Weights of a small transformer language model: attention and MLP in parallel.
Each number is 128 + 24 x the weight over its row's rms, rounded and kept within 0 to 255. Layers, rows and columns count from 0. The size above them is the row's rms in percent of the matrix's.

# layer 5 attention output (transposed), 256x256, rms 0.0469, rows 203-227, columns 128-191
size [101  95  96 102  96 101 102 103  97 103 102 101 104  99 109 109 109 108 101  99 104  97 101 110 102]
[[108 138 130 133 125 130 141 121 112 138 121 115 162 119 170 106 140 161 111 124 117 117 134 129 165 159 166 150 123 149 162 109 125 147 137 107  91 131 116 120 169 114  94 155 111 118 127 158 112 122 119 138 141  94 165 134 113  96 121  82 125 101 146 129]
 [148 135 119 144 146 146 101 112 109 184 124 121 158 133 163 151 140 120 124 124 113 126  95 140 144  67 152 103 132 117 113 139 145 151 141 103 122 113 149 148 123 104 133 107 140 129 149 105 149 131 115 119 157 176 126 118 130 151 130  91 127  96 136 106]
 [139 132 144 110 124 116 132 130 138 106 118 172 106 117 156 111 163 134 103  90 107  92 141 105 130  89 119 133 126 163  81 111 127 145 161 108 101 152 116 102 161 172 139 132 142  95 168 158 105 134 131 148 109 123 125 102 143  82 139 119 104 114 162  68]
 [169 138 115 169 115 146 149 106  99  94  99  90  99 118 133  80 131 142 154 131 167 148  89 154 112 142 143 135 162 140 103  91 121 109  99 131 162 164 168  94 141 119 152 131 134 134 106  99 117 101  84 120  59 143 143 181 110 130  96 158 142  95 162 143]
 [144 140 117 126 192 155 102 169 116  98 139 135 140 147 164  97  97 123 157 150 130 183 149 184 118 140 150 149 124 128 135 151 164 150 116 138  84 143 162 161 145 111 107 115 161 142  99 123  98 159  99 107 121 132 113 121  80 132 156  74 149 136 104 100]
 [134 134 118 129 126 145 116  81 124 118 146 137  96 167 150 113  99 129 113 167 138 108 167 169 117 121  96 130 112 128 120 134 105 109 103 121 137 110 147  94 147 103 112 137 132 117  99 125 148 158 104  95  93 136 124 108 151 138 134 106 118 117 147 133]
 [117 173 110 170 139 118 144 147  94 133 142 135 142 133 139 165 158 131 107 102 133  92 155 139 114 150  96 123 144 179 183 146 176 150 160 112 110 139  78  89  81 145 137 149 131 104 146 124 100 114 109 111 137 119 165 124 143 129 119 112 155  96 126 118]
 [120 177 144 118 105  91 133 123 165  80  96  88 152 126 121 113 127 128 130 130 136 135 181 133 104  86 148 116 135  85 142 150 135 153 140 146 168 139 117 127 128 107 165 113  98 124 102 135 110  74 165 127 142 113 127 104 159 117 113 162 180 111 103 165]
 [155 129 117 137 111 114 113 143 137 124 101 116 144 136  87 149 165 124 133 137 173 160 142 163 113 100 116 119 121 161 118 148  94 161 130  83 112 157 172 150  91 125 110 126  88 159 117 123 139 131  87 120 130 121 178 133 175 131 165 140 174 132 134 158]
 [143 115 109 124 138 168  91 110 109 142 175 131 124 107 146 122  84  99  89 110 117 114 110 140 133 121  85 143 114 127 168 138 105  90 108 108 133 139 147 103 168  95 138 127 118  89 105 115  84 140 104 140 173 101 148 157 171 143 135 133 143 113 125 130]
 [141 145 132 127 140 120 170 125 136 120 120 111  97 131 148 146 132 143 139  97 122 137 140 106 112  80 163 112 151 160 148 104 129 138 148 127 170 149 118 122 148 146 102 137 126 168 170 112 169 166 158 152 150 148 170 152 195 178 152 133  84 146 148 142]
 [133 137 165  95 116 109 170 102 128  55 119  78 123  87 162 126 113 130 168 107  82 101 124 122 132 140 131  96 138 124 137 142 126 130 131 167 131 109 131 125 128 127 146 120 154 151 114 112 120 162 130 127 144  92  97 110 138 140  93 109 175 119 151 146]
 [114 125 112 109 115 146 126 124 123 148 123 135 123 176  87 131 114 118 153 168 129 165 145 129 111 129 149 117 152 125 123 132 135 100 117 149 179 114  98 134  97 117 135 125 130 109 114 139 146 137 167 109 130 112 134 118 128 156 143 134 115  92 121  84]
 [ 87 110 135 107 162 132 140 111 101 107 132 158 159 101 138 115 128 122 166 114 170 109 133  85 137 136 170  85 128 132 151 107 131 155 122 161 173 116 113  81 157 112  64 139 108 127 146 144 109 107 133 110 188 147 134 124 120 161 143 131  92 114 130  84]
 [121  95 104 112 131 113 122 155 143 103 128  89 141 141 133 136 150 123 138 111 150 136 137 142 120 150 143 175 114 144 127 127 123 136  83 133  94 133 136 162 161 138 158 113 126  91 131 153 154 120 139 151 118  87 130 161 143 151 120 121 124 161 154 124]
 [ 49 136 157 136 135  94 118 113  92 110 118 148 128  99 121 152 111 120 105 140 121 136 119 128 114 128 102 144 173 140 102 133 114 166 156 136 156 136 120 167 120 127 153 115 140  95 146  98 110 102 170 139 129  90  93 121 116 139 106 101 131 132 140 127]
 [120 159  98 138 127 129  95 137 141 158 182 133 167 150 152 143 141 144 106 112 115 134 150  99 146 159  97 170 165 128 126 140 120 123 137 121  99 110 136 167  76 144 118 138 118 113 144 156 131 128 102 123 127 138 132 116 138 153 103 133 118 121 152  77]
 [107 124 134 129  61 140 158 171 108 153  90  93 144 151 168 122  93 178 137 136 150  92 114 114 101 114 118  92 129 128 183 147 183 152 116 105 109 159  77 191 165 141 138 143 130 133 141 162 149 123 106  70 131 151 146  93 140  88 164 112 120 113 119 100]
 [129 136 128 116 101 138  87 133 150 128 109 144 115 120  90 155 121  96 142 119 132 130  93 151 160 124  97 104  99 143 113 153 128  98 142 121 129 109 118 139 150 119 140 129 129  95  92 126  98  70  58 114 111 133 161 102 128  93  84  88 116 128 132 143]
 [ 85 126 156 111 124 144 142 112 149  93 123 153 153 101 133 166 162 111 109 181 138 130 134 144 121 127 121 144 112  83 116 125 150 125 115  90  90 114  90 145 144 128 141 133 157 111 131 128 124 148 149 143 141 107  97  88 114 148 130 176 109 138 110 120]
 [137 150 136  86 103 130 159  84 120  93 135 138 124 107 116  85 166 123 139 148 165 129 146  98  80 155 109 128 120 120  96 114 177 114 147  92 161 132 135 187 135 130 134 172 119 119 148 108 115 161 142 124 130 132 129 129  94 142  71 134 136 139 113  96]
 [132 157 111 149 149 107 132 110 125 112 127 152 154 100 122 164 162 135 140 127 156 181 161 142 125  74 132 117  83 136 125 147 173 116  87 127 151 100 153 122 146 136 130 176 133 128 115 118 141 130 148 128 165 142  75 111 109 109 104 122 114 127 107 140]
 [129 134 100 110 125 153  94 157 107 122 176 114 125 145 131 115 126  74 144 150 157 152  91 156 114  87 110  84 138 115 111 137 128 106 118 143 107 121 167  94 117 146 102 107 115  84 126 124  83 154 139 105 136 126 111 105 129 147 147 181 122 165 118 114]
 [132 115 120 152 125 145 109 103 135  86 162 180 134 134 131 122 106 154 151  98 109 124 146 158 101 113 124 124 147 118 199  94 124 140 132 145 119 136 128  85 153 136 119 121 125 118 116 132 117  96  90 151  88  97 117 105 107  95 113 134 145 108 111 133]
 [145 131 120 137 136 151 153 113 132 132 173 124 153 112 144 159 115 136 122 182 137 187 112 107 148 137 108 152 136  81 124 124 118  98 132 145  99 160 127 110 157 142 176 119 152 108 108 108 139  94 130 141 122 130 118  80  96 129 107 114 172 121 114 166]]
# layer 5 attention value, 256x256, rms 0.0578, rows 204-227, columns 128-191
size [ 94  97  99 100  99 103 103  94 102 103 105 101  98 104 111 114 105  99  98 104 100  98 112 103]
[[153  93 144 135 160  92 162 108 126 168 122 161  95 157 131 160 151 108 117 113 152 147 142 106  99 148 136 130 129  80 146 159 122 116 107 104 165 117 148 137 122 110 133 158 126 159 143 146 155 123  67 132 123 110 127 117 139 119 121 111 126 124 106 111]
 [113 136 134 116 113 116 157 134  95  96 135 122 141 112 159  96 168 125 160 153 104 137 145 116 123 116 164  96  90 127 106  77 108 190 115 126  86 165  89 122 145 124  91 119 125 109 157  87 114 149 116 123 129 125 139 159 153 142 137 127 151 115 105 135]
 [150 123 118 105 170 142 133 120 126 143 137 134 125 161 138 127 103 112 140 112 100 119 134 165 132 171 112  81 101 142 158 180 123 150 168 120 141 139 130 165  99  91 140 101 112 121 125 146 157 122 118 129 153  76 166 103 151 146 120 150 142 147 108 103]
 [144 128 102 135 160 119 143 166 133 138 116 107 140 113 107  68 145  95 181 100 148 161 128 164 162 136 133 103 148 148 157 129 108 132 125 111 136 108 110 113 158 127 108 161 114 113 121 155 137  94  56 127 137  84 106 138 122 125 128 113 137 149 123 139]
 [113 122 139 132 132  99 108 142 123  96 131 136  72 115 110 108  86  96 138  88 153 112 117 139 141 154  90 174 186  95 113 159 135 138 115 110 109 147 145 125 164 113 127 101 159 137 123 146 128 152  93 154 141 105 157 146  80 122 103 126 101 104 143 133]
 [115 110  81 121 152 129 132 109 137 136 147 153  94  69 105 142 124 115  97 135  76 164 145 119 129 112 131 152  68 142 117 114 124 170 112 164  98  94 111 156 142 110 154 106 150 147 107 149 127 133 109  93 119 112  83 111 131 145  97 133 138 149 124 183]
 [134 150  82 153  85 146 108 134 102 167 129 186 134 124 111 193 157 160 114 100 122 104 100 130 129 108 166  90 155 113  94 160 130 124 137 100 135 122  91 130 101 100 149 127  74 120 111  87 153 103 139 147 120 103 160 166  87  94 131 105 118 158 114 139]
 [ 93 122 117 132 101 157 144 128 174 155 144 122 123 164 127 100 132 149 136 131 110 151 139 142 128 157 115 117 100 111 147 146 127 164 147 123 151  88 143 121 134 117 128 119 132 129 124 118 161 132 121 121 136 109  95 141 139 117 119 109 119 135 132 118]
 [ 93  99 112 100 131  77 180 141 102 142 156 160 134 124 119 120 117 137 137  88 153 145 114 141  92  99 172 138 119 106 115  93 108 134 180 154 138  95 150 101 125 162 137 105 155 105 157 116 159 111 130 160 102  90 126 122 137 147  90 144 117 114 164 135]
 [161 116 111 114 111 139 168 111 125 122 103 121 146 114 120 117 118 140 140 121 136 193 175  70 130 107 122 169 107 112 146  82 113 104 128 121 118 180  95 124 136  73  89 149 128 106 146 156 113 117 118 135 108 112 135 163 158 138 161 143 149 124 132  97]
 [ 75 121 124 130 104 151 156  64 125 131 125 135 129  94 128 125  84 135 102 102 151 155 117 124 149 132 178  92 154 103 142 115 109 137 129  93 125 131 144  74 112 141 177 108 104 136 188 119 133 116 120 121 145  70 122 175 115 135 124 120 133 141 141 160]
 [126 110 148 112 123 147 117 114 102 135 151 113 111 135 170 126 131 130 131 135 128  96 112  95 133 100 134  80 153 130 112 102 104 109 137 137 110 174  90  68 130 125 121 139 142 120 145 138 129 133 116 135 132 162 143  99 152  77 176 129 145 139 107 146]
 [172  99 133 116 138 120 113 157 168 123 131 129 122 134 160 118 152 108 110 148 134 168 169 114 130 168 103 150 176  90 189 145 151 160 114 104 108 122 154 123 162 149 148 139 140 131 151 146 148 138 146 110 111  95  64 135 121 113 146 116 163 162 107 137]
 [103 156 142 144 150 142  98 133 104 109 172 105  99 104 106 108  92  87 125 140 133 103 174 173 110 137 145 129 128 170 141 104 142 140  98 122 141 122  68 107 126 133 106 121 133  74 105 146  63 100 149 126 127  84 143 119 100 116 133 153 143 138 129 119]
 [163 178 167  77 157 151  95 170 120 152 170 102  85 163  98 163 180 106  98 176 119 102 131 125 164 120 150 131 130  96 158 152 107 153 125 113 110 132 103 108 110 139 142 120 140 145 136 168 122 129 152 169 107  76 117  85 122  82  87 143 143  98 124 149]
 [138 152 107  94 132 137 123 134 119  97 136  91 152 108 119 119  98 156 158 138  94 100 159 159 133 121  89 158 145 101 170 129  97 141  96 141 115 137 131 199 156 143  86 103 150 128 163 147 142 120 135 127 107 139 121 141 145 145 137 134 131 142 136 151]
 [126 120 139 130 110 133 113 119 109 112 151 110 162 157 127 110 136 117 121 114 124 128 146 104 140  93 112 115 135 144  89 118 108 107 119 119 111 132 128 103 124 142 101 129 129 116 109 154 113  87 138 141 140 197 121  97  82 116  87  97 115 134 146 152]
 [ 53 112 104 140 157  92 122 112 100 143 128 153 106  97 140 155 121 168 109 130 124 118 114 126 129 138 103 113 136 103 110 100 113 135 156 106  83 100 184 115 149 112 136 106  90 128 134  96 121 134 122 132 124  89 102 138  70 145 131  81 163 102 135 102]
 [125  91 115 138 124 155 177 105  99  87 129 153  86 161 123 106 122 122 137 134 155 124 117 140 151 183 114 124 161 124 127 136 107 148 143 152 117  81  73 132 169 123 132 122 121 116 118 146 142 144 105 106 103 136 102 145 119 138 169 114 124 151 122 181]
 [173 122 148 135 115 147 114 178  98 167 122 115 151 129 129 105 140 139 142 131 107 139 175  91 111 116  85 142 146 115 134 167  92 185 141 130  76 138 120 109 127 130 136 103 117 150 129 136 113  81 121  96  70 125 106 120 163 140 150 149 153 109 112 131]
 [115 130 138 130 145 134  88 174 136 140 116  93 124 117 158 157 108 126  63  93 142 141 111 132 116 134 130 145 133  86 145 128 157 140 140 133 113 151 134 105 136 120 105 163  84 136  92  72  90 155 142  96 120 152 137 141 115 176 117 168 163 115  89 113]
 [114 143 159 125 135  84 188 140 119 121 119 129  89 144 141 161 130 163 156 118 152 130 112  98 130 189 141 122 132 151 106  88 167 124  82 137 150 124 126 125 107 151 129 128 175 119 155 153 108 101 117  89 132 165 119 156 141 117 147 110 120 142 148 123]
 [122 135 129 171 183  88 113  85  99 171 106 155 153 100 160 196 120 146 122  85 108 165 178 100 165 125 137  83 100 147  87 141 100 120 174  85 134 125 139 156 125 111 154 109 108 172 121 108 115 122 162 147 124 119 177 116 106 167 118 109 122 164 157 167]
 [149 118 152 163 171 161 109 120 118 128 123 105  89 176 135 146 121 138 131  93 113 148 123 136 140 156 221 126 162 120 154 137 165 118 138  80 104 124 106 118 130 101 129 136 141 147 122 118  54 127 142  88 127 101  96 145  77 143 141 131  90 120 150 132]]